From a checkpoint of a small transformer trained on Wikipedia: learned positions, biases.
Each number is 128 + 32 x the weight over its row's rms, rounded and kept within 0 to 255. Layers, rows and columns count from 0. The size above them is the row's rms in percent of the matrix's.

# layer 9 MLP down, 96x384, rms 0.356, rows 0-53, columns 0-127
size [101  88  99  92 105  95  98 100  96  96 104 106  99  93  98  96 100 101 117 106  96  99 102  99 101 101  93  87  99  97  97 102  96  95 111 102  99  90  94 106 103 101 100 103  90  94  88 104 104 101 102 105 101  96]
[[ 84 189 152 113 121 102 117 146  89 116 162 182 103 167 164  97 113 156 145 136 119 157 123 151 138 116 128 156  85 150 103 113 101 175 117 131  93 123 113 116 145 136 148 146  68 115 106 109 130 209 127 119 112 102 142 217 134 164 162 117  62  98  75 150 106 114 137 122 109 129 125 119 122 156 110 123 141 102 150 154 193  88 150 161 165 111 108  83 126 110  84 128 108 116  99 156 139 155 117  88 120 176 175 147 135  26 196  23 174 154 167 133  68  60  83  55  85  83  96 133 183 129 129 199 166 110 115  50]
 [137 117 109 116 128 141 134  74 149 188 134 113 147 142 129 133 160  64 124 126 109  84 129 137 119 113 122 106 176 133 120  99 101 113 126 130 129 133 177  97 102 136 125 174 162  94 100  97  93 116 156 148 177 165 163 115 140  97 187 129 191 108 135 143 130 130 151 141 138 172 170 152 167 164  99  87 129  90 159 106 210 170 120 107 131 177 118 155 109 225 119  79 114 177 103  74 142 130 107  74 120 100 145 157 134 161  86 116 121 118 159 155 160 162  45 147  88 109 176  98 157 123 108 101 143  76  84 137]
 [208 120  23 127 125  97 117 148 157  97 193 128 149 167  93  89 138 117 117 175 170  69 124 100 158 109 114  46 124 130 121 129 120  63  84 128 127 159 149 128 153  94 106 178 231 125 134 107 134 114 117 120 154 145 196 105 130 149 117 134 149  83 199 153 132 109 121 173 152 173 156 126 134 131 129 145 117 118 135  66 121  98  39 106 147 142 154 177 119  90 131 131  74 116 112 152 127 118  74 131 159 117 155 107 147  82 193 190 131 117 135  83 124  77 110  65 120 128  97  86 128 138  83 125 139 105 104 177]
 [135  61 147 195 144 154 145 110 142  84 159 149 146 132 112 105 138 172 150 103 104 118 140 168 165 162 146  41  95 117 134 188 140 125  91 131 186  79 123 130 120 107 138  98 152 108 104  73 151 122 137 170 113 155 136  84 145  95 105 125 191 135 179  79 190 120 158  79 169  98 181 143 178 129 138 130 151 146  96 114  97 128 193 122 108  58 114 108 142  94 129  61 116 117 173 154 150  95 124 135 153 164 187 166 146 111 111 116 130 111 173  79 186 187 135 182 117 133 109  94 145 135 104 122  53 174 172 194]
 [ 71 118  69 174  95 147  84 115 127 149 110 201 153  97 146 135 163  94 145 100  96 113 131  37 153 142  87 129 100 118 114  57 153 156 143 129 104 167 146 105 118 138 122 182 101 138 131 162  89 141 105 135 180 153 157 135 117 167 103 115 154 124 127  97 158 129 155 165 120  71 175 115 135 167 121 125 172 135 186 134 177  91 117 136 142  90 179 148 198  64 173 208  85 169 151 146 110 124 165 163 124 164 111 122 117 117 179 119 116 121 175 165 101 171 157 115 137 141 139 169  83 109 135 127 119 169 149 139]
 [180 120 150  96 104 136 137 123 144 153 109 169 111 145 107 165 132 151 155  96 152 149 125  91 139  97 134  71 158 106 118  93  94 139  70 131 127 149 149 102 110 117 186 145 164 122  98 137 131 154  99 103 132  85  46 140 119 148 135 124 101 151 164 128  90 164 143 119 147 167 208 126 190 137 112 170 127 126  73 178 137 109 117 115 122 120 104 164  84 246 132  84 183 166 106  88 119 136 127 133 116 130 130 146 131 181 139 157 182 145 144 134 130 111 179 192 169 195  83 170 108 114 130 126 125 104 140 160]
 [129 141 117 113 159 140 148 163 131 140 190 107 158 132 100 120  97  52 113  89 111  57 128 152 125 122  77 209  93 125 129 124  88 102 132 125 160 141 141  99 137 164 112  99 118 138 124 152 227 123 155 114 140 105 126  97 139 114  91 117 199 135 133  97 161 171 166 140 167 122 107 117 132  43  83 130 112 145 140  92 157  95 160 154 164 148 205 166 105  90  95 176 163 155 111 117 163 165 138 150 147 192 166 162 139 188 132 103 109 151 136 128 138 205 138 153 167 131 159 166 135 165 150  55 123 143 122  91]
 [138 141  61 170 141 145 143  95  97 139  54 112 156 133  76 143 102  76 146 123  91 167 133 170 131 128  90 146 108 170 152 114 162 138 191 132 138 136 132 148  86 137 131 110 142 117  89  78 145 140 141 141 152 115 148  96 134 142  59 128 136 128 107 121 124 153  88 136 134 153 123 110 126  57 137 126 169 162 125 144 124 156 136 185 114 164 122 126  98 212 129 112 133 158 152 137 101  95  82 126 106  94 156 184 150 142 129 146 148 134 101 170 166 130 121 119 145 184  48 147 102 142 130  86 110 136 127 144]
 [172 111 110  72 165 113  97 185 121 107 101 115  89 141 140 141  74 160 118 150 138 147 129  63 133 169  77 145 118 121 122 113 119 168 157 131 102 181 131 155 123  98  95 119 112 138 166 227 169 119 126  98 149 130  91 167 126 136 164 131  66 159 139 178 116 154 125 138 148 120  89 143 149 176 151  98 140 152 152 161 122  79 106 146 123 104 170 102 103 192 123 138 138  92 130 165 128 111  91 142 196  32 159 201  85  73  93 140  75  56 135 119 110 128  77 128 128 144  77 118  81 138 118  91 143 137 110 139]
 [108  83 148 136 125  99 104 143 103 116 125 133  96 161 139  90 133  50 123 108  96 122 124 177  92 152 164  99  61 138  89 158 149 118 167 127 153 148 159 132 135  96 146  69  94 111 138  77 124  80  99  96 109 107 148  79 120 122 134 107 165 149 100 105 148 150 170 118  93 139 178 122 109  61 130 128 123 127 146 124  31 116 112 108  84 152  26  93 107  70 131  61  77  99 138 195  76 149 179 119 147  65 130 149  85  74  84 152 161 134  95 153 142 139 165 113 118  71 120 115 136 154  89  84 154 135 109 129]
 [122 133 208  39 157 112 145 139 130 159 126 133 153 130 121 100  73  98 142 116 144 113 129 134 171 110  50 130  81  76 177 130 173 169 137 122 176 117 101 104 130 158 130 113 109 185 170 125 144 108 145 100 166 155 146 113 121 148 105 126 127 158 188 150 124 124 125 177 110 133 161  86 137  55 177 175  90 135 130 103 110  90 117 139 148  36 138  95 155 124 146 139 184 161 114 133 157  93 174 125 102 165 108  72 122 111 141 138 105 110 152 143 109  78 143 100 158 102 126 114 129 135 102  80 118 119 129 134]
 [100 161 154 130  95 130 146  94 115 185 204 106  97 119  60 110 139 120 144  89 181  78 132 127 178 113 139 127 160 110 125 122 118 127 149 127 150 148 154 183  79 103 154 134 131 171 119 112 133 124 161 148 109 124 137 182 128 135  99 133 104 154 116 112 177 124 129 118 155 114 129 120 103 167 106 134 158 161  81  91 166 152 136 166 186 100 149 140 143  92 131 227  98 169  80 190 201 123 155 166 204 135 133 152 101 124 118 168 138 152 169  87 130  96 137 128 126 115 122 177 126  44  88 133 120 173 126 122]
 [170 140 160 128 117 178 115 156 170 119 129 139 116 110 199  82 101 111  95 120 180 154 136 126 122 174 130 150 171  79 116 187 136 141  96 130 119 146 149 141 115 128  88  91 135 130 172 129 206 120 139 147 135 131 104 160 125 174 111 123  84 176 191 124 136 132 138 149 102 182 139 132 131 156 133  84 141 131 144 126 111 160 148 103 127 167 132 148 122 197 126 148 119 120 133  74  97 147 111 196 162 119 144 110 128 206  89 160  99 154 113 114 127 195 164 217 113 132 131 129 127 117 114 197 172  84 108 122]
 [163  81 103 119 104 139 124 146 115 118 132 128 144 114 125 125 113 242  78  98 110  76 108 122 181 115 161  75 163 146 117  81 168 172 123 129 122 133 139 156 107  98  96 130 119 136 176 176  89 151  92  90 136 114 171 149 116 103 122 150 159 139 155 146 110 107 108  62 111 196 178 132 134 122 145 114 138 125  97  91  76 106 134  86 111  82 121 107  79 146 125 126 143 107 112 130  31 165 127  82 139  95 126 113  82 105 164 103  41 133 170 133 107 139 103 149  88 148 127 109 146 118 126 103 119 126 143 102]
 [137 116 130 177  84 152 165 175  96 170 116 144 103  94  64  78 191 144 172 105  85 120 129 181 139 123 169 113 130 117 131  90 166 148 134 127 138 135  89 155  96 114  61  60 136 119 133  90 126 112 161 155 185 122 126 191 131 118  35 144 173 180 148 117 143 159 104 183 143  66 180  97 120  88 174 132 142 133 110 134  38 150  91 115 192 116  96 141 104 135 109  80 176 100 166 111 127 171 132 122 115 162  70 110 100 179 144 153  58 144 112 130 137  63 103 205 151 157 136 116 117  82 150 154  97 106  96 173]
 [149 133 146 146 118 107 155 110 127 149 118 138 154  94 126 101 110 117 175 145 158 168 129 115 107 101 150 156 160 109 139 141 113 115 164 128 159 132  98 140 144 141 140  86  61 156 185 130  79 103  68 162 178 157 194 147 131 117 189 123  67 120 101 120 119 138 104 143 140 130 100 131 147  86 167 156 184  74 129 126 189 131 188  74  85 190 106  89 143 109 158 108 119 117 190  97 186  98  80 138 109 117 159 161 131 115 151 145 167 133 121  95 119 227 167  99 100 138 123  63 156 120 160 119 130 110 145  64]
 [118 158 174 187 137  81  96  45 118 176 104 127 165 112  73 110 122  46 110 145 157 134 124 188 117 148  71 130 130 139 142 177 140 134 170 125 130 137 121 103 133 122  81 180 102 170 127 119 103 134 143 156 116  97  43 142 118  85 140 114 184 146 162 103 160 147 117 128  49  88 157 116 146  99  90 106 128 147 169  56 186 121  81 108 139 154 116 131 110 161 174  74 162 157 138 128 102 137 166 124 151 160 136 124 143 190  46  44 134 112 140  95 103  65 182 144 106 167 162 127  95  97 148 122 118 110 129 143]
 [134 176 122 130  91 134 117 120 131 139 176 147 154 126  70  90 164  71 123 125 120 126 123 130 140 175 119  68  80 121 142 160 120 118 132 129 161 179 133 160 232 102 149 110 188 146 110 195 129 144 126 144 117 101 138 138 129 136 117 118  42 103  79 114 144 128 150 146 114 158 137 129 130 102 107 111  58 151 149 101  95  95 125 132 136 136 179 129 105 141 106 188  96 151 106 108 101 120  72 123 105 158 153  87  79 167 105 119 104 162  93 108 121 136 108 140 212 136  88 134 157 130 176 168 110 120 125 136]
 [ 93 151 189 130 154 129 140 147 137 100 114 176 131 111 109 123 121  61 120 160 198 155 149 129 120 129  74 153  98  67 183 189  80 134 112 130  95  67 123 149 180 121 168 103 118 120 176 131 124 137 108 137 119 105 162  94 137 151 126 139 176 144 119 135 138 121 128 138 166 115 105 155  84 179 105 143 127 153 129 132  91 151 106 114 161 115 214 130 122  77 181 115 111 133 145 145 113  36 103 125 115 130 166  93 131 138 116 114 124 101 109 162 169 182 129  53 155 119  98 167 168 175 103 138 147 121 188  93]
 [112 117 165 135 116 120 121 129  35 118 117 174 116 121  51  98 145 129 128 100 119 195 125  56 133 125 190 124 153 115  96 110 106 107  71 128  92  73 101 127 126 140 129 112 164  73 151  83 121 121 145 104 127 113 151 112 129  84  90 123 127 113 178 145 108  92  74 127 119 157  90 107 103  41  94 150  90 203 153 124 142  82 162 126 122 132 117  56  96 116 108 152 127 135 138 113 130  91 131 138 147 118 150  73 116 159  72  66 121 127  99  95 116 142 111 145 120 155  82 102 152 127 140 117 101 142 173 245]
 [148 103 153 190 130 178 177 132 109 133 109 143 146  71 129 122 165  88 145 118  92 186 131 170 137 130 167 124 195 176 121 144  88  85 111 126  89 118  94 212 133 166 160 129  66 118 102 124 104  99 114 130 164  83 111 123 117 173 147 135 158  88 205 151 135 123 159 102 107 181 155 145 129  80 151 112 196 194 167 108 149 155 134 157 138 107 142  98 135 129 150 125 163 129 123  13  76 148 105  91 178 122 142 133 100  84  84 119 156 169  79 125 147 146  65 151 140 129 103 123 158 169 157 219 122 177 133 169]
 [ 88 142 181 189  98 111 145  55 141  86 152 152 142  72 125 121 115 209 130 162 118 152 130 153 127 107 148  95 124 128 140 169 142  92 136 133 195 140 137 182 185 136 136 143 105 196 147 111 148 151 134 148 132 127 119 104 143 193 142 147 147 127 119 219 117 136 115 123 158 163 139 141 136  87 168 118  82  58  67 153 130 106 154 158 157 109 122 157 103  61  99  87 119 107 127  72 135 128 199 225  85 103 132  50 132 116 117 146 124 116 111  68 128  51 149 127 227 137 107 158 117  84 120 128 208 105 114 114]
 [132 165  83  68  62 130 101 103 111  61 171 112 131 110 134  83 118 136  97 123 161 106 126 166  84 147 104 141 120  63  91 226 140 115 147 130 197 111  95 144  73  85 156 155 178 130 105 117 140 141 121  11 105 151  60 139 129  90  55 104 156 120 155 100 131  98 140 104 140 172 103 135 128 210 135 135 101 119 109 115 161 111 133 151 137 156 104 131 111 162  95 123 119 115  76 112 110 115 142 192  92 110 138 128 126  74 169 142 189 129  88 145 100 178 170 150 139  65 168  85 113 128 147  90  74 121 115 109]
 [153 128 116  65 148 125 138 141 129 144 128 122 150 123 134 104 113  28 134 136 112 118 123 109 130 158 201  85 143 142 156 142 105 115 125 128 114 196  50 120 184 128 167 107  73 123 154 108 194 134 109 135 114 139 159 123 132  89 165 130  99  91  72 102 126 107  91 127  85  74 185 131 133  74 106 153 165 102  72 111 119 151  90 157 147 155 158 105  90 203 125 166 137 124 135  96 187 129 148 142 146 106 130 156 122  94 123 137 118 161 106 100  95 135 104 109 122 165 132 114 115 113  87 193 150  96 139 167]
 [138  95  98 181  70 130 130 135  53 111 102 173  87 133 195  58  95  52  73 165 145 126 125 173 131  92 119 130  89  38 117  96  85 150 218 126 105 155 190 165 133 116 115  91 162 143 129 133 159 142 114 109 114 115 174  96 135 156 128 110 142 136 149 136 122 162  96 102 137  65 144 174 103 176 108 140 152 126  92 146 135 112 162 150 134 100 171 157 123 202 148 162 145 107 131  74 153 101 101  66 134 178 101 139 238 137 159  95 137 141 159 147 142 149 213 131 125 137 161 166 112 147 132 109  66 141 142  84]
 [ 82  83 169 165  86 135 123 172 104 157 114  73 118 149 121 117 118 140 161 167 140 137 131 131 173 165 192 129 190 129 120  88 146  95 114 137 100 158 157 170 193 163 133  94 167 133 138 194 158 135 187 154 135 102 165 153 130 100 184 132 135 117  62 150 143 162  78 140 136 210 161  84 153 151 104 137 135 121 186 145 146 107 159 122 124 118 178 127 140 165 130  98 137 139 143 164  68 156 103 132 146 174 104 143 131 138 165 155  83 130 103  93 111 101 240 155 132 162 124 159 157 166 124 160 116 168 172 142]
 [132 159 115 158 122 111  98  59 115 149  71 122 124 118 196  73 107 116 103 161 137 102 131 123 121 134 125 159 162  95 157 150 133 135 143 127 118 156  49 151  76 128 137 149  81 126 173  92 148  99 119 125 101 124  80 109 126 111 136 102 137 149 103 136 103 105 122  87  76 128 102 135 127 125 114 141 114 168 125 144 162 126 120 118  89 124 138 113 114 159 140  75 203 159 181 117 160 110  88 134  93 125  58 153  95  12 107 134 122 122 144 132 136 146  66 132 142  99 125 177 132 111 119 179 115 114 146  83]
 [147 135 146 125 174  84 134 118  86  65  88 140 158  84  86  48 188  82 154 142 157 120 126  72  99 115 135 133 110 175  95  95 168 185 162 114 175 136 139 120  53 104  99 135 156 142 125  86 120 146 135 131 139 136 154 160 123 131 157 116  99 142 185 105 124 113 102 174 140 189 111 109 126 174  92 135 132 117 106 142 115 149 125 145 107  75 110 109 133 139 126 146 126 181  89 181 107 127  65 138 110 131  58 182 143 157 167 104  88 119 107 162 130 225 158  76 140 145 163 101 110 127 130 129 121  96 114  95]
 [103 151  97 138 143 147 138  98  99 143 100 182 137 102  72 174 160 150 112 135 137  93 125 127 128 202  93  76  94 118 155 132 122 136  83 133 152  81  92 156 118  98 114 135 209 138  76 124 173 167 171 183 104 128 154  96 131 101 132 123 145 169 129 176 136 162 152 141 156 135 148 126 153 202 104 144 186 199 100 198 106 136  93 132 126 129 108 147 122 138 138 138  48 147 136 142  39 137 205 142 129 139 116 136 113 107 147 135 105  87 155 112 135 160 154 114  54 132 145 116 180 113 142  94 141 204 137 163]
 [155 108  32  93  66 145 112 110 142  69  88 132 114 125  84 117 177  74 165 121 129 106 132  85 196 143 142  95 134 165 119 118 130 170 121 128 148 120 171 149 157 140  82 123 152 150 128 144 171 138 131 112 155 153 115 184 125  92 139 134  98 127 204 122 132 135 150 185 172  58 157 120 174 111 171 200 154 111 124 127 104 121  85 147 125 140  93 151 142 103 133 145 187 140 154 191  38 150 111 139 149 150 136 130 149 160 113 126 145  59 123 134 114  64  91 202 118  85 110  99 115 172 158 144  61  98 103  97]
 [119 100 185 149  77 141 113 167 131 119 118  55 120 164 162 115 140  57 108 176 148 159 116 185 182 116 123 126 124 131 135 117 138 104 146 128 163  90 139 149 122 135 172 197 141 102 180 164 146 132 127 127 166 157  87 119 123 116  98 131 188 209 120 141 127 173 131 119 131  98 205 123 135 244  62  79 117 149 104 128 126 107 135  96 146 115 146 155  98 187 112 120 158 145 132  99 103 107 114 177 146 158  88 166 126 189 172 178 130 178 166 126 147 191  89  99 203 121 151 116 137 130 119 119 154  68 115 132]
 [ 43 103  77 221  80 116 148 128 114 100 123 106 122 112  86 146  44 145 139 164 107  92 120  95  95 178 132  94  75 127  97 121  64 115 100 132 136 185 139 105 110 128 160  28 111 151 133  94 178 124 112  92 124 121 161 115 124  78 116 127 163 155 160  92 163 129 151 145  65 173  79 111  91 212 124 120 139 125 147  72 101 143 149 186 114 172 155 124 131 106 131 139 103 170 116 143 179 123 156  95 147  62 174 243 116 156 116  93 174 142 168 113 198  92  98 126 174 111 118 143 150  83 113 147 141 167 117 103]
 [201 180 147 150 114 132 124 189 146 141  59  75 167 115  97  45 150 165  99 104  94 133 124 101 152 116 125  77 134  90 144 135 155  42  88 126 114  75 120 155 101  67 167  88  56 111 164 105 124  89  96  62 125 145 139  89 130 151 138 135 208  95 102 149 126 111 140 129  29 112  41 183 167  81 154  54 112 113 136 111 183  94 147 105 141 149 146 113 140 177 121 116 127  91 113 143 125  53 157 181 103 126 130 115  98 164 116  55 119 134  80 146 135 113 141 149 135  81 182  97 165 133 105  63  81 150 154 130]
 [157 152 135  80  99 139 113 139  75 130 106  98 114 112 142 157  92  83 112 132 119  84 130  96 119 128  82 197 137  53  58 177  94 183 193 122  98 113 120 150 166 142  38  68 166 132 117 165 190 205 119 145 131 122 196  96 123 175 109  96 129 114 144 152 101 104  97  93 152 141 110 146 131 121 126 123 116 169 154 113  96 125 112 146  64  93 119 105 110  92 120 160 110  91 138 122 218 121 153 136 106  68 130 149 168 134  90  77 129 118 134  84 115 199 163 170 149 109 131  86 161 133 166 136 183 101 138  81]
 [119 158 164 126 143  99 133 185 166  76 190 112 176 104 124 117 177 163  99 108 132 111 131 165 114 142 142 159  89 124 153 202 177 151 149 122 146 208 190 143 170 132  89 114  99 148 136 145 146 140 116 159 101 126 143 153 128 108 222 131 217 147 176 146 134 103 158 105 157 136 109 185 147 187 135 125 109 142 134 147 165 122 133 198 132 107  82 137 128  40 145  89 120 114 154 119 112 113 159 179 169 107 203 107 149 115 131 137  88 116 147 158 171 157 161 140 149 126 138 169 152 129 203  72 147  83 106 104]
 [101 135 144 145 154 122 117 129 202 124 178 179 176 153 100 166  68  98 181 146  96 179 137 153 109 113 103 122 175 106 156 174 136 156 117 126  90 155 160 100 117  86 137 102 145 116 120 124 102 120 111 133 187 147 139 145 120 174 165 143 164 154 155 112 136  98 148 137 157 210 101 208 156  77 138 114 130 133 193 107 142 154  97 163 135 126 121 190 138  67 111 137 163 133  83 195 166 198 188 158 146 156 137 109 118 173  95 116 129 141 139 153 114 186  67 143  91 102 153 179 169 131  91 169 134 103 149 106]
 [ 29 140  68 152 147 157  91  68 147 158  32 118 155 110 110  73 163 132 118 124  97  88 126 137 110 158 144 148 109 140 169 155  90  94 144 125 137  84  95 120 164 131 153 146 131 115 130 154 118  49 109 111  95 107 152 149 126 144  84 130 153 101 105 180  95 107 106  72  96 103  63 160 115 160 125  84 135 118  79  88 136 157 131 130 130 141 111  88 135  62 120 144 111 143 120 123 170  63 103 109  90  70 154 127 149 123 219  99 156 110 128  82 103 131 134 114 152 199 149  82 119 134 134 105 116 136 141 178]
 [211 132 127 123  69 164 136 100 155 112 155 104 135 113 172 146 189 134 112 174 143 141 126 139 150 111 125 179  84 110 165 133 119 139 109 130 100 158 194 171 124 126 116 153 171 139 131 160 124 106 116 131 137 106 133  78 127  98 164 134   6 152  89 107  89 104 190 157 132  73 135 157 143 158  97  88  99 120 123 176 150 158 119 118  75 143 114 118  89  52 109 137  98 114 113 109 165 153 115 125 142 108  64 122 170  36 122  91 106 142 123 174 142  41  40 154 190  48 135  86 125 113  75 180 120 141 120 154]
 [145 193 167  88 119 136 144 129 156  84  96  95 113 149 200  65 151 126 136 129 150 121 117 160 116 116  94  80 133  81 149  78  74 117 120 136 124  96 105  77 176 154 118 116  89  79 138 141  94  81 146 102  94 124 154  84 120 122  83 118 128 153 136 148 161 158 130 143 116 190  80 115  83 178 128 126 161 127 109  92 104 108 179  84 108  70 116 117 178   0 138 105 130 127 143 111  72 150 136  88  98 115 144 170 132 125 121  75 127  89 149 126 166 113 125 135 135 119 107 111 135 118 158 137 199 103  91  57]
 [194 102 135 127 126 145 106 203 125 204  84 126 162 164 133 152 126 133 133 109 111 184 123 178  89 152 134  76  61 178 144  61  98 179 100 131  97 153 124 132 193 150 144  96 151  93 118 203 145 147 140 168  78 105 182 152 130 107 126 133 150 157 157 166 125 142 158  98  76 168 174 101 154 147 112 137 126 129 129 119 118 125 128  96 131 200 147 128 162 141 116 162 134 129 117 166 109 162 128  75 153 148 141 146 127 117 135 134  96 122 115 185 134  89 128 166 168 184 152 124 135 112 106 118 132 126 135  87]
 [147 185  19 128 117 123 142 119 111 129 137  83 113 120 110 140 182 121 118 172 148 147 123 139 172  87 153  90 145 127 107 200 158 139 164 128 100 136 125 165 111 160 154 144  61 149 106 185 138 137 111 143 126 113 124 145 128 109 162 116  90  51 122  84 135 128 132 173 172 146 132  47 134  44 108 143 118 137 159 103 166  95 152 154 120 167  72 177 134 208 113 115 114  80 127 138 172 134 126 137 114 178 169 130 125 172 148 101 105 155  69 112 144  80 106 106 121 130 150 132 149 119 121 158 115  99  80 172]
 [ 89 130 128 112  62 115 137 176 126  92  98 193 100 156 160 148 181 166 146  82 113 165 141 111 135 140  60 113 111  64 152  56 111 153 146 130 119  38 150 141 113 157 175 141 152  91 107 177 116 105 136 115 110  94 182 125 121 136 122 122 121 116 141  90 140 116 153 153  96 107 130 119 116 146 102  67 128 116 108 108 113 119  95 110  89 207 117 100 156 117 115 107 137 150 158  91 107  95 148 136 123 125 133  84 151 232 111 109 147 136 138 152 109 125  68 128 111 140 131 137 139 138 126 148 106 126 148 105]
 [165 144 220 169 117 133 112 151 128 128  93  64 117 124 136 126 176  78  99 154 140 191 127 107 109  87 143 141 107 191 126 153 157 126 175 135 119 155 141 116  79 150 181 101 199 121 137 109 104 140 130 114 117 134 133 125 127 173 156 128  77 131 131 119  60 127 121 135 136 170 106 129 122  74 166 133 173 126 155 142 127  87 150 132 104 119 108 114 138  50 141 116 142 130 162  88  71 148 109 121 126 106 150 131 129  18 178 109 120  83 165 129 130 130 160 106 177 162 128 209 141 169 121  81 119  87 129 140]
 [106 121 180 173 139 132 120 129 161  81 107  90  87 131 107 116 105 184 119 111  95 162 123 104 151 134 155 132 126 153  38 179 136 151  79 129 219 154 130  95 125 127 100 127 121 126  99 105 159 119 123  65 118 143  77  96 129 102 153 118 112 122  91 136 124 152 126 178  65 118  63 129 101 255 148  48 107  21 141 104  97 134 131  54 119  93  83 149 155  52 138  57  90 148  90 108 135 180  98 179 126 136 114 161 139 147 217  87  85 122  68 159 166  93 163 113  54 132 125 140 118 162 104 139 168 126 103 162]
 [144  57 106 136 114 122  77 193 121  83 172  37  85 146 169 137 112 118 111 124 133 162 128 168 189 143 143 130 111 121 117  57 158 130  96 126 145  95 144  86 140 159  61  96 146 148 163 156 138  70 124 148 141 142 108 153 139 121 157 138 134 182 168 107 158 129 149 141  97 139 121 158 123  94 106 197 121 144 190 138 106 117 158 149 124 194  61 164 128 108 132 106 124 107 191 130 117 133 140 160 161 133 131 113 156 185 102 114 105 177 107 166 121 168  63 189 130 105  92 130 142 168 127 141  83 126 137 157]
 [143 226 208 158 189 123  53 113 193 129 153  93 141 137 164 135  54 151 130  66 111 134 121 170  56 187 111  95 193 168 137 124 181 147  87 130 106  87 126 143 137 145 143  99  99  94 136 128 117 112 136 131 138 124 112 160 140 151 113 112 140 101  97  81 135  69 107 154 122 163 151 129 115   0 110 192 144 186 135 135  64 130  88 132 172 132 140 134  90  62  96 113 153 168 150  88  67  97 151 122  87  88 128 168 129 121  93 133  90 139 153 144 124 120 186  99 104 127 113 164 126 157 167 147  78 122 130  43]
 [154 138  80 148  98 153 130 223 147  60  93  93  87 148 118 135 155 171 102 116  29 151 131  85 139 139 103 134 108 113 136  73 110 137 181 128 122 132 116  74 119 103 130 136  99 169 144 120 113 137 138 164 123 111  80 177 122 132 134 142 128  92 115 192 124  84 160 154 139 131 127 111 103  89 187 138 116 113 152 138 170 120 127 164 131 136 151 125 112 130 135 105 174  90 102  86  42 135  78  87 185 118 150  86 124 174 122 107 112 149 139 212 103 142 140  77 138 186  71 118 110 120 111 129  67 139 159 124]
 [127 166  57 154 139 131  98  34 103 136  86  79 122 116 114 152  76  72 100 100  53 128 125 119  92  82 131 190 116 116  84  87 124 111  83 123  78 138 118 102  83  84 205 160 146 135 122 175 124 129 111 125  96 106 103 177 128 117 171 143 115 107  61 143 110 150 136 148  94 135 129 134 126 102 124 112 106 129 133 147  97 147 180 144 110 153 108 102 127 105  95 211  75 119 151 127 114 102 172 133 116 118 148 175 107 103 126 132  73 113 172  90 109 127 164 164 130 111 143 102 128 136 145  95 117 119 146 108]
 [137 113 147  77  91 169  92 157 118 121 101  95 125 112 173 179 101 147 101  86 128 144 130 138 100 110  92 139 149  64 124 158 108 135 117 127 170  67 145 141 163 136  83 137 119 135 133 138 147 118 115 111 125 145 112  89 119 165 115 126  90 128 192 139 155 157 155  82 138 172  95 126 146 164 143 163 107 146 164 181 136 128 196 138 116 145 114 116 118 174 128 101 170 124 184 118 184 114 148 127 138  92 162 116 120 214 205  87 110 135 136 127 130 174 137 217  73 179 164  86 126 138 156 161 126 112 124 126]
 [171 117 156 161  66 145 110 141 105 210 167 155 103  98  90 115  99 112 121 112 106 133 128 124 124  72  44  99 146 147 168 178 157 172 115 126 108 132  94 117  86 156  98 126  64 118 164 120 171 135 107 160 119 148 102 168 134 162 143 147 175 113 196 106  97  96 164 114  81 152 157 128  72 124 128  79 137  96 101 151 189 117 145 142 128 117 128  89 125 111 196 119 104 180 120 151 223  94 217 150  98 119 123 146 137 133  46  85 111 109 141 124 133 116  99 125 134 123 151 124 140  91 138 110  91 165 129 117]
 [138 153  63 134  98 201 139  64 154 237 169 113  71 122 184 114 196 230 142 153 126 140 124 133 139 166 118  88 139 109 132  87 188  81  83 138 107 156 122 112 139 164 125 142 126 115  92  99 157 106 196 133 119 100  88 129 115 181 167 106  79  96 134 109  89 106 134 101 121  45 132 111  91 106 106 134 100 107 159 147 135 117  62 151  63 100 132 136 120   0 130 101  98  91 117 160 123 139 123  88 136 147 103 102 135 184 165 125  63 138 149  96 114  87 122 113  90  98 164 133 110 109 105 177  91 140 125 119]
 [100 130 121 143  89 177 116 151 160 157 175 122 108  93 119 136 138 139 151 155 150 157 124 137  87 130 111 107 129 128 147 179 168  96 172 125 149  94 147 117 138  91 109  84 109 147 127  91 154  86 107 145 143 128 147  81 126  97 192 126  93 142 145 144 108 132 143 110 170 147 136 132 122 151 143 101 129 127  21 109 130 168 149 121 121 139 154 139 159  65 109  74 120 164 146  68 173 173 116 160 158 157 149 132 149 143 144 141 129 120  70 100 118 173 121  81 159 124 106 148 133 151 121 153  95 132 131 179]
 [118  94 160  50 124  92 145  88 125 115 201 168 111 156  99  98 141 171 115 189  94  76 127  82 112  99 108 144 118 125 100  32  96 126 135 131 192 102 153 116 108 143 136 167 106 149  86  82 133 105 112 122  99 137 155 189 133 133 159 143 110  59  79 156 111 129  58 117  81 120 109  73  83 106 114  87 163 175  95 125 172  97 109 175 115  94 142 158  75 149 153  98 122 116 153  90 157 102 125 112 133  94 122 158 112  86 128 163  86 150  65 105 137 118 108 163 195 109 136 210 147 124  83  83 143 122 121 131]
 [ 99 123 151 187 138 121 122 182 100 124 130 122 142 143 117 135 123 136 116 174 203 168 133 141 107 124 165 128 138  90 179 131 188 114 158 142 165  71 141 129 156 168  99 152 116  51 123  99 144 153 167 117  83 122 180  76 116 140 142 128 135 206 100 131 123 113 150 141 156  99 130 178 164 100 138 198 135 103  77 108 176 143 181 150 117 107 157 154 116 113 115 119 124 147 185  78 189  75 130 127 133 107 104 113 157 148 144 100 168 122 146 168 106 135 145 105 144 103 144 120 148 153 133 125 137 141 155 109]]